From a checkpoint of a small transformer trained on Wikipedia.
Size: 10 layers, 2 heads of 64, MLP 320 SwiGLU.
Training: a variant of SOAP for these matrices, 123M tokens, 5154 steps.
Each number is 128 + 32 x the weight over the matrix's rms, rounded and kept within 0 to 255. Layers, rows and columns count from 0. Numbers have three digits each.

# layer 7 attention key, 128x128, rms 0.167, rows 0-127, columns 96-127
076086074144121121137082167126123155106121149166160129124100131121048094163097111115134207119122
120151132098161137077106080064071074127131152129090106160155125077074137117189076145092175102156
095175096176089124109126118107110171101098077116111155143110148176134108130139185117128132185182
102199110127091161142084137097104209095219113139138100116071170174136126135119120118125096113159
086120111084149148090137130113112157114105132146161118125088144097165119140168158097137084139078
141147100104138150116134107091185131124086102137060093156120060098192092138121172103171128116114
051100064132104098180087151156164038163121104112138156121164151130125122144144081183170105124072
081160103115122087142172095102155176096164181062074124071135156116117156151103151061133142088161
121126135126121089117132183215209072174182136117189102142152060137110153080157116117148112088177
127149180221135082080109055147113056136133112121187088157075081107092164135140103139121147074140
147194149133179160134135118156172152146084065083108164164191062119113097187125137145126151077074
133091166115131189116075131156117116145152113075083152103127175123136113108081168094168151080179
120102132052115149046111137139125126143139132148096149104054144103055145131149178123084143169127
109126129172104131058132170115141179134130168138155149165155130134098159057101082157098114162148
129074166144116121129168140066184128102158145124114118137125142118083146148139126171101065134114
098102143101105095149115092144102182137153107064112208128161088145157115115136096136100142075183
137101159175128090102116125158100184151087132133182162102143146129167183175129089150130110195137
136140138063131114107128171118130213084106112122124085116095127150198140078126129111123113121089
133062143139159135103150134144095177113153118103153089103149168178126144112148161155122136098077
115128129097119148202192082183125101097124123070152153071089144122118055103142125083170115139164
178207076163087110116122094211128098122136073121113071112120069091149157163115161134101115108116
111137109132117100092112080102122117118147077085122167084139156157155111083106136196139168075110
181156089172142172082159111145164164109111139108109124160140154186174127101084111147150081167105
175108169136162085103102081121111131163116115146130157147172154101169121110134142091151098145145
107116153144094177114163151079151183132156147117180113153171113114117191151113123132111087113146
128104107119109187170089134138177121104138098142115112127108129128135112158129103126169122118078
105125176095161141147079157128111135051100130137094137084152091154117139150089121114118124136110
153112149090169133119102094121159109165063133168168140141198156156106130169127103088137142153145
128137164081079128125143091160110081152137136209081155149118090181202126134165103106100134037121
184077097135126119152166162131150114113153078160129099119077088066155147150086159115173125135153
178158181129127144107180177177152131159189118058102132111089179108119115097101169149137176144115
017174116061144152122120147130166101099087200118178117135179142082120133064137155118104126099126
116124149127127123132151150053180094086138163118108077047191132102136132087149119083131149099118
155051163116074174114060154162136104181137101104148158051102135148115111130159123130154141157137
110155125125082157123126175129192123153067139090152059119131181149089136108079086173051205088211
184129131156152041112126143139165091158082068085063129074138134076224136162130141112119084114177
133108123105124225134105136141112120165177151125112076119139107190166145148081098137110135134144
120171131123120153136129159111103153162172093123122106107126075132143174192161120069129126132152
204125180115071159172116124123151101067156118109124145103084099121084119216198081167096119155087
129193142182111129123067145128137135111102070094129160070128172170124126133142096108150105082173
149130085132115100105157149131107172128062199137135142124104081121093107132095160108184162139141
115124158124144078132090121110157082150114130157107141131121136161087173073129108108175102076125
099147102126174135133161111196164172108153128145124101090124094062174131184145119150093160141173
103129128126173115144119143108210184136156090199159165127102125135159157142137143136123138108091
100090221147124156140111142165144128121132103132119105105088127158154102155101167132096157114122
155139109181115127186100110119156100124111138160103112134185092086127144114147099142138153154110
061073129147128097070151103099180093140121106134128104090131127141141055108152097086121169137080
176127072097131136073141100172156141111190169115138140102101156136153156129117061095152143107065
113141094197123173116072147083125131140090121049124198055139102143098121118142139131113140121104
145099159241125129159181155093069141150151157097143109132210119093106145115174139137104069155098
079145116090113186124150123078079097108140087109067040110150088105128141100139092140123140089131
126145151122090124106055153132149173097126092075096088084140102099129105136110151140122100089119
171127150089105135203189107100104116162130090124124165082140141113167164111111160133125139110122
108106177117030140144131094110134150157128151110198114125152089135129119156126109121135132142105
106133155154125146129116116127110117153128126118116102111089145132135142088109123164127081143184
175123154086132155102161084150098088126131141122139088128182157100069156152163141118113130115165
118089113054120078196126121184093126110100125144082238164128118155108102094165132120179028143171
136115107173190123186124100180177195117097119120075123120154140137086084165120145167126119119172
183192148129164066072097076105148197150180110099111106127132107104138168159175153180204220110121
100102162141110186162082189146108088130124120094109139137069174111162140106116119131154122151134
149148071193105111196133166082067097150169160062142116128146093156115149078131177143193174087126
159176100116130131175140115152133156183163172185084096144149184046113164108037081113096185082109
100072122138146170093120108086094169140100103108105109167116109147176132147144170141099149103101
158151135178104149162107174166075111082236094107105138157186205146188123171107128150143195107138
103099170173155166123135108089120127154151113128146072157145108068128123083113091122076145072152
113081152157125090179132137077121097124141152164101109120106107123106178086096146126129152166119
099184128162140145122120096164169138150183128150089131167175114175099131144148145162137108149146
137149065101169117131102138099057095148163107156139068118139169073122083076146115097184106165098
115152090174149072119125140169105099105096086116119125110088103125086120174118163125090136178166
122140087137183089107143129180176109101159126136082140065163137146132107112119133177064134110149
109131148104111166136107100119093142111163136116105107135129097160218103119103105112158148113147
072137091067138090160072144063136067085119123198173049167136079138138120100088177137123141128119
185150071123129134148107112123152079057104159108152143133088121157091107181096137137097164122121
132149094107140084115148129067074139142091169163114206118143086055108203157141126134075161135131
127118167151149113145184127090126114126165153121191080139132109152129165116131123126153182183106
104194126092124114105132171101080129142146138126152093142136062112101147129096089117157141120161
120184167119123093108127142116119127141117101102161115112132171150059093151211080107085099132117
068101172180094129147106134145095033150153122108110127118208130116094116163130158125121138132144
210100075100122141122105080155165148133065128081159139095129111114149133124129127058177149162126
146173147115194111192128109171166159185160138166126107088150132107072182132103142148174176131164
096148154101160147126117141095135134128084129187093109142135096125131103112101124138151184154157
120142126146145091155120045108156121194084104168169138130147135182106104154137129169151087183168
120151122098124091168150111083129091155160138074147193121130122158141098128172108142179127135167
134136100170192159143077072087143112145131132082154150173139141146174152158108099142114156160060
132063112134136222155118154105157138094069095113104141135103091138095115166112105193149115140139
089115151102110063145075155113148110156086120099107109145095146157138105125101119104099157143143
110081108201129170152124106146143101095154130110103141150149143114134144126150177138093139120120
112108172129094114118131128144207166125072121149130087095068134139132138142106102108101130138092
162105111129100139082141117121134072139167137143134113109165099109171153092108109141103180182174
139145164115143130095119088142113094141207093117049077137098087119155193126170139150181181138101
169120074147118179101142153121128035115165128188143062099125162166127132101067114101152084112156
117130098118079128172048110127118098067100105082169190140154077081154090109109137118119152092156
157122098094156157143074123123167163140126144081157154117201112136149156108103120139147147134126
195124102178107116166130177115184139062114134152091150075180146096155153122093121177115112146141
088176156125149117112128156187180104093143127054180141120116169131149128125182156109121128136154
083137093144129164128097145142168112099147104139109141176137148178159107143140132127088145167194
164118152115072113100169125143070126114142119136143135141144152083178097129133124160138088161141
109157120155123157164121179100173124190145138157095177112127114154135127132128102104132081116157
133132106122124192042140073150147118099083133122150129139107088112132093162146134066089119188141
182097072139143169118118110134129149186125095158119156132122145177129123149134111150130121150138
160118113142090117115092161115124166125122156098134109154079090069099121105128136179135123125086
081117153178096160093122072141138110156149118158150110066132116159128062083147124201180137193148
127115133161137159121109134130160109155111135104183098147126140111099103160126091130132123092171
181125136130146055154116094115125128122130170184190156137168164131191140116091162125078165176140
122166116142150142115164126100135110104113135159140168084159125163127083086063138154127110149074
130120124114114137156116113137140128186046115088168108128129173100148152148098062181124102111173
109071098110158098104160120110129148128019184133147161131115112116151161134163121174102157106083
097119094133105108153104158136135091116096181094126150184167147163138156053093126178109088109130
150137118092135093103133115115130078177131147091154127169118093099105157120156153147086097145081
158163124192121160151165131123097079094103158111103152104143131091115073110128185102197137059164
141097144216100120071105155111157142083130117181104138128118110093108099145116103111140040077165
166146193068099136064162105080117122169061102147113180156137141153083145101131130124155064115129
092111086150201140083163081178190137156172116107156137172186154154123127160140088073173103141106
099197156176143160203141109118120162169178086139133117177117147099128104129153104128115129125135
105121089062125162097090174137127153150098080158151095114061135079106109129134163172125118106117
111189086155163164132104009138112195115112122158111160070133102114111135093097093166132176130139
143102078132165074116063152102081129107111131144149095136149066126124109092171126122105116099092
168124124120160142092164117169115118118163098135163152167101151041099067090102148195142129163117
137153123205092156094133145140155114159114125151138101107129147133132082135110140131154169078131
118141167134113106155110146153114102109087122151166095145110105117122171169172190141137116139123
133142099152082096181170101139097134110141113162126123142157070191129074193111127102180112134084
119126193115140150121156119086179143061130170109132117117128103160130129108089142102206105126160
079120127213103153132088146149109156167111169182148139119097110131178143108132119145157139081171
129153113114145109077149128124084149121145110115139142105152100130162188169119148094152128106125
130078120110098098124126083105121151166130051126116138188154115183121089103116075125108163102150
106098115127152127143087137148122099050164135129136130137120156138058143127122071131109155114154
153114125140094143127095090125105149126084113138140104202171170177142143091127153154120130088125
112147083148169112118093111121108130102170111132170143082105139128082152127111167053113149115120